Weights of a small transformer language model: width 96, a variant of SOAP for these matrices.
Each number is 500 + 40 x the weight over its row's rms, rounded and kept within 0 to 999. Layers, rows and columns count from 0. Numbers have three digits each. The size before them is the row's rms in percent of the matrix's.

# layer 6 MLP down (transposed), 256x96, rms 0.196, rows 17-50, columns 0-95
095:487467381425523425538557510445542474521480461495512519502471485502545517492504507431517569484478489458496494482516542596468485465442456439478497520485528477505538485502556450565450463470490487473525554506490510527528571589483515533512431461438506601467447468559462470498526531489526508523
092:502530475470489546550487477517576408499479456491503568467520516492519550513519535512521509470596527556514437456457536457481638409456491492498541506427517572491500481539465547467431532467534519512551453502516506473485518487484474596517537567495471455516507474486525496532541553475513524484
107:575558466539530529518546554471483563492497486563526466501510528558480517481525486542502460476535491475468513544487473494493496416530419480581504493540492473494561501504533485516416459480424516449493428448564433532503538612533546466486488484460456508488530454535400481475530466476521459495
106:575560494558541499448448445434430518552487503447452524486531441591510441518503531508555521461534469576532417508538467442533499486516497524478486515515517598529532416485454471423517476543523477455478488552494493538426498537569528523514508513472446496463497493501510525533502539473446471495
112:451566453562485427500477479534526509459573573495498538517571529461559475453564496507523438454541450443537531490514558524505530516510488457490523500446473453481521459524512460527523588494542457495525464532530470479485569502509582524505514462465558450481448562532479451499546423493423543503
092:432525439587550460504438481461497502499495549533452509491411566495486430456567494538484519431495449444581469498478447463446544524532590514464467485480415550506518495520597537500511492482525514546510545478453506409507501494471504529494483482479508532502532463488428473497499552506533519482
094:508453453541477543605472474484487500464534569527593437475475495530536516509457491507471459482486506507421454489503538534527522505469550526512528544463430529424503461479455516550432499414489513446459528515519534585503475544567497407500527549586547471483517472461494469504485480498532460522
100:481519526531452470487486575535442415510423489520500521550509482484537535587544441505526548531476550557523534490490506482463473477484519502590496555483538499483553543439475480524528514463508511523475513452432431502546593438487520488567536517449532501523418471551455459534492576460536495475
098:480470411570499504520457479538496550505458466558468458490529521500522538565439497585555555527494480521497569517443377528438495522569550496524544518467527522503476516457497556445503507432496551503521444505491487469443505534594544507456496470487565453479485501518479496518530509574459525513
088:426453584534531541457462524537521506543535496524518470514469521548479450455490492575454503525462508427470526476502494563511519554521436450455522469478546520497448447500518534445507530489486490513551533526487543444564439474537506404509468474521515588528484496420539530490542534553595474538
102:463498447511511495518446454513504434421484567500542528414511472506499567495452515500453533535511431479567471460527465513457490603533544477549529451515490503462503509411475547531454550485460429487557481461487469461480548491528505515481513528404545430494536545477511448514438502478485472446
097:536545455498483526450523549554478473482492507487499479519427490516518456553515464492426490474551472545456489465503513562492503481480509454529564480542470489560384481450474480480480548483536554519522541488491534506458567533407552480540506482500555558546481480425434501505509508554440578591
097:529502511511465467516491525481549575499547607590455477454430513472483549527466448502489451556475475557442555445449545457493499430508559516522452482439470524501526450499501498494460484492519535527468506590524542504421512514540516567425477455482458466464448511490451457532500524477466470546
095:473475465591533505494498474444519475542503516559485471493432478491478427496578429445524487475536532494384477514528466525508469473520500509537474505484509488506465444561487516490498418512476537522444580571509540432411443499508541450528506474432434414498506503528517492477514471530461519548
088:493424487470502472529524425575546478480539550493515537453522525553427547388490453505538506460517638470510493517482447468509509479490564519538540514507561493513510514445541501572512468475450524464544484515526467491518491509464467477513476472568589497490550534543457478500497451443520552533
098:466485502497488459513504551487525386504487596401499541490515429505445526455558408477519550486482547567528502535454545546550520473474581481474442528460519506479518505563484589495428543486522511479539537423486495516518505568463525513467479511537499518577506448517480532529521501517511494491
115:464511516497549458464497476483513414486520481461484489525505530558543489543480526424528414544464502525517468531528542515557430455533553507484466424502492563479515484443505597416549505519554495413487515506506444514447564453525517485613493455467473533448516504455467525443503525490509479483
099:518553474475457514544471474448560437610559472537464510498416538515457489512548474515564534437428507437468460540501529497498442451476525480482449558570463460526509534497470514478522489474505511461523504503492485503413522557533502496396487550449503534543455530545486536543447468447506491464
106:507525510512570498490480510507499514493586519446457534457471471531478538493506497541417495508543515504480425524455499530469493449474430488528592499520452408511532434472600473495550450477547400466534426483500516488519520500532490441507473518521538490429499510509522470490510378508505546529
107:509513526548512461472503453499496503476462521525446487530456504559579437479445503446384545503471515489462488532516550442491505587543525511545490485478495500504503457530479460495475560571506539434507548497466510532528554476466454504445494486491506525509531575524471587614420467512493427508
094:464485486468528499495488578389527498498536467586576517464502485506540422521523411464516523459491521456475484514509520464454511558533476471529506507476520549539409398554503502499497517494499491538593493462503519459477512549491493526522511454487411514472485439554479518531518556580535473457
095:464478474437554493437500482457528481472550579522490503491539559568496524492500404475483538464507523527552451532509502550451473537399516471489524521517622473481489470519497536507513497455559479502473523468553554446538540510513491534590503449508462518512477474420463465589549496467526532497
096:547532504515596506440517470464452522513524496563514523500469525451542466487510504489453434508463511498460550519509481431437546522533474486564486494590532517574470464540506458442557475538479452542581503477442516459484580464603479543522461512486511563438529512454526581500485476476502495496
111:451546502438550578534503541521501530522517497495556557466464473534495568470484443485471459481485488471499451524520548443517492518497480484474556540519528451557446543520467432525491452539506535539438565506501444518538442493448533557411559542483550473534504428539540500444440464569470458455
095:501443485488587577506548520523474504533471415464571518475563551409465556474458504466506512443505487448491572475500492516479528469494547510472609522494534430535535534486602479485470506505469498513496414534491472544567484485538461496532564496470523512539453526526518475477517535503482546560
106:488477507504510445520511601480463423556444467477490549534502434530507512474472513469542461455539507528408541516420489472498492543500452502520516388569444503510484502531488454491529509497550420495555537473432491486491564506520500546506468461442588511457543468485513481548486453473529451447
097:488514484569521485503547481517466462474464571434512468515482574542462410512518537520516511440486514527575510531507542531518540498538522478481503542498508544500460545464414414497498482474614445569535480544475568595553521419530457548481461486536485503508466524467524485480464523505505445490
105:531434542450544564503563490554498484511497509515539505521502502470470499527537577483464543486504586521463505471434439529521441579555486464483504452586579491497472581453555482591524531514566511530451450484552546491490498435587522511495498494527504568539494503500456512519519482459526488540
099:464514469565443503510450537395483466540468523531449503520496514575485524476463510475542510501510481514522549496438439493518445549453518570557530473575595498485403426537485473453478527491501493489533456455432505507559527402519528498523477499507504478533477524506523502534561514410517530480
105:478497534502554520489549467489528583496542502451561516498520581539512469491500475514486429482564513513527546539559486477518447551479529541488469483483564432485422474536519472492552473536491549535528542581501482533430444562540425502518516494411499526467423468545535541596493490523500498468
096:499417471547591473506477522532566456504499566548465549460471579558469464473556444532429499492509427532543508536510484527469528432563493462511503419504538472468524508532539480532554516398455475484465480533519491478495496477480519459474473511486494508504432548519417483479417478467504546471
094:471432534495485425529590417507524461547508542522477462531502519536566459468496507449452529512546487471522536563515495558459611506538507445541526477470471469502538526441486543542512500496509494514531450482442501474442545507479510516522467444486550550429576439514534508577544441496447500521
105:541522455543510534483512536466532510524537480479466451547540492527507545507538547467543368386475473503521485513533527536518521560540517549560507535485450500493501496559535418483432467491479450495496508490476448438546613568493506482520478532497544512464532510559489466454554461538479551516
098:473518492545483500550434453508480452541475475512486542493514444509510504472608522440493479533499470556562458476518457495536535477507487540530536493568495524521474485500529506451435432433497501496542536541461455471421542494562470555518431552484517480501496510548535522576414597589516480500
# layer 6 MLP up, 256x96, rms 0.202, rows 18-51, columns 0-95
097:526497483509486433524509527520518544479562517547495474504468476488359530459499546518490483499461480501492439486473538545494394581554521549514528562569430468505556512490486506488475491494478537472487611541618449501548488487547502482465531520516468507467440496520457507509479503517555548491
096:476468520485480359497523527471498489493567518440538479455435536511523474520545528385470508519457568538503471586511503487509473459447437499448477497470468485515484523632476558449538480534543562490488514494523504525539487446476430531471523530454488462480518489449517509470507469523520525533
110:459518466507480452512479523462573490443548485511524482452478481463452524488507474470449535482435523515519625445539477572509492504455554528554520468514461481474558507503474454473508563499465463473568529450547483416455431542491441488578511502483459513556544524587469549443533539501504514520
103:410520415447534521507464480554488460487461516555560537441555536390457584534489528526532472486482470477413498540506492500476480442510470452468562519480573516499467497539487456561513531538579471472499495507438497535473503469495499529462495558536551445452463444527525543472498510502511556468
093:452551523521505446488440516522423511533505483489485520496494420553433578522515511421438548448537424533494507528538562507498531546466465499515530492482468463521526484557578490526511457530525514483415426542550571501487520488477503484454494479474488507448526456498551494458391423484521456504
099:526563536444576528501517497401563520504442487549477502450552493524576494484469483554458500528525409467476512471549483583487521485452510566606479485493542504510444463484528422461484479507465480500509494470480528482536533472550529544517509511456496487392545520476453508461459484561472544506
104:557472486487481457500472572545560518502463518491600487584484586494501503523458482568559505555427459511423555488508528475522468503485491579511508540451511482496471482481542513462503555520391471469501473484510525496484552531451483460466485495502422523484478515501523471559465559466414439538
098:472483585472454508476606476568526495505471535438546542500480497393465475498507485488489512440551525492468498476475582502566511470513476527491466432493511531477505458487509521467523477549496490487547494558510500488466519463434427538507622495558532534539573504470477527520469558461564450473
096:542516505463499434539576521611496502505461522491519497592501528500505489552513461500396437484454474533461451511473532492514491484473523430469537467471508504515569531519515449484502469484543534443486542480544460466516550396429525591518486542493431457506507429506510520533454477462547526503
099:484563422480508451547464482454511532504507475475511557522573486483455455480503506548486555473499592506448475443469494450447542553489541495505450448490518563516534524494554536551548517538468511510419516493516571422483471529444510457441472565502530485514483501458535500546443454535449407537
098:544433474546488529491515477492519402552525491482401522543490484472481520501568564510525436418463481430465547396514536471492495484497495565495517511530426462468432543440586474545492430491504503529521453483493555554471528452451555501538493528517480519506491503483534556490445495522500486538
103:504450497494532495537575541479566493446576427479467506456520536530494509505445478563517525497525520549517464525460524526533505476488494449506507506525473511519556499534502490562520575511481520488465462467504490516484490554515333480437544522509543500509423483559501543437568499567545482418
094:545501545457496531470477439492410484426574470483455536495540483508486508499496531565500478518441464525581480455474463469435530498545569440464484431454470479471499595494520497486464505465543529435488427460503493548539475492465513532521539503525504551526499529521533525478477549481513410390
096:487523509537516523464524498504452555450525481376466565492562490452470465551584462409473450525489450479485513456518549543478507497508426497490473489492504545555465513534460571571508543495544444506500541584546493539436441463545537534442496526484450477461451470512483539552527511504492519483
097:512495524452498568485473542581542502531582422435605460543474463486557475557497585567481486482519464489520437501500500487488497472451493553530518465492447443533510497499514419525512507501507495469526486467512523529505520523477455511540507484465561431425516562504485478513600559501529471572
109:487485566464526491479528521471509503446449455562474497514550473434475510509511526497526527412472536437475537537455491411486539587505491435523505573477523472501527525539428473452548502493466485468510474475468507438565464504527450490416458507547538431549545441463458480486567563520563480505
100:496528505495485517518517480501541439478483525556492426533513452560440513469465506457507513500558470456459467519464530508445468463500454477556386515550522480469449618422545478410527528514493500504519524524528458510511509446492502435551524504480511460605510561560513569532474463531489534491
112:450544543490496500552473448520500490437553546502459575470490467446526552553546448464430583460518503500439433515530485492501496524458497502553505527490482483463564521571521528491580531383513478465540524523504441457481539457532478490469466565528533509471580552532547507507508454453533530487
101:416535566487511504513529564449535495544522529495501503526511487469578509454516440497425445483465474448484451398503555520466494522561535434562416439418511492532434476455571546550447496487514501544552522512504514443490516471511438526461492497516433458510520530508476498497540490526467504450
096:446453425528390558469508515545477474492479516450524515494582564485463530530504510559581538460477490484478551541457532505526515472505438556461547474487494484525489545524586441488490451492510483472461453538507476476502515540502593502472570550539552450547456576460532549474494514454480496513
093:551443513542470548504513513521459505493474449506518469484429499439519506560414570436531545473488532467513479503560528461485478487593470524545499556552455599487569434488525462487480480456529466494535574473503464549482490528456444440460540517474487512461429515521518571464494563522455478516
107:465529482489476464530474522522542596477502519544486514551591531532453527519498491526537579469530510520515475485493508503464439493495472462510524498413545548485513476425483521514449505421563436471422514502533477530531567470406552512535444518486485464504533404436531442528454459530460507504
101:498468480527497585477523448502545520444531483466512478492505517525444487456491529521449523533532500448496500514588486482472534541517507485416541547521461508498527624459515414477598559457439435535516431461463537550496453465478426505515516419494508462537500527535546508496523455502525512454
094:428513481498435517467534469544522513438470413507575530617429487501494529504509497505497537529499560532469441560558541508511488453511542495498455524542536518445532527525488518495514519515556487437442507433519548488532508497466490459428457531450459511512531480468399544500441554435511484460
099:503397496551479429477503536490505467452473482447472542515443461460609509565514483481472523520493454528460487503543509554525424489487562510521471484542521483541550511530510419437488579553505465460539437523504502491510472527501586510494479494544562431486512505513412464544516505506551438467
094:503464542481434552500503495520520522505512463506539515524515473462548482455560451511509583547490513465483545454471513546509549466487482531512545566564501522577516492505530583501484474525501483478445484509436454426416540469470485519501560497537466525528555496503436464464419546423446613521
094:479541485486527444488513523470430516439485480460536528502536524511537483513429456484531516494551474582428512520508445525482542580498517454466535506461434526474492496465532488533503520553452480455524500473527454464450488529473517421447482498626558444489561456513545438519465502606503523461
097:460438485435486523477469473524451522497471467493420477500510544475521493482469482498427511478456551551446490480556604511491521457529466564440499485490525558494549466506540539563538431539514544531444563470488464469447476501498466550461519524548406532489537482416502497528534523544487462409
102:485447521452512466612413509489500430440463533550515474545554537479441469505465418539478435512443517515486514496523457518473495433498564457479454520442436521524519516533437463511482536530509497507460564524484405515494546520507447493547529493459446486567542535532495524516475543490564539510
100:539523530462453535549561499428523467417513501478398462481499503442484459472570606489572540457513525493473511471489525486543414530474478522496542526476562521501447516465528527491521450566542452520475473425483492514553496539525510541476497531545454502526525548555502487525573494515465448429
104:582532472597548567443508458500519486484457504496537545500510486477499451517528534503529521497440433567454495458511547469522600548501509485518496520528485458507480529593496489498519555499457493427470471458494497526465425412461457427514517491583523417452454473455520504497474552507515487511
095:526432489493418516543511475531510491490559393481480433524513532455477518518513482469440469513516486514521564460536527517466545476552581546522539439495490470480473384510554441479481500521517486483575439529470539534483492486449540550548447457537502559510439465508536546477547479479510524420
101:531455497502511501504548531552555481532520567511481519499541552527504447569378610490529513448435518513501462575522522432482521496464461459453472476513452477433562499558486531515528533487486461485499542491490467496557501524489482485537590423509452500472554456470447502523575515458470523513
089:468501479537531504568485491453546484515508531464513394529495486545444559485453548477517453505426551454492501463502523436475548489564501424566503467477537481532477506535473476485504490580555528459503513505537518466510557489414549473388523483509539482415463507497575528505517533557517554491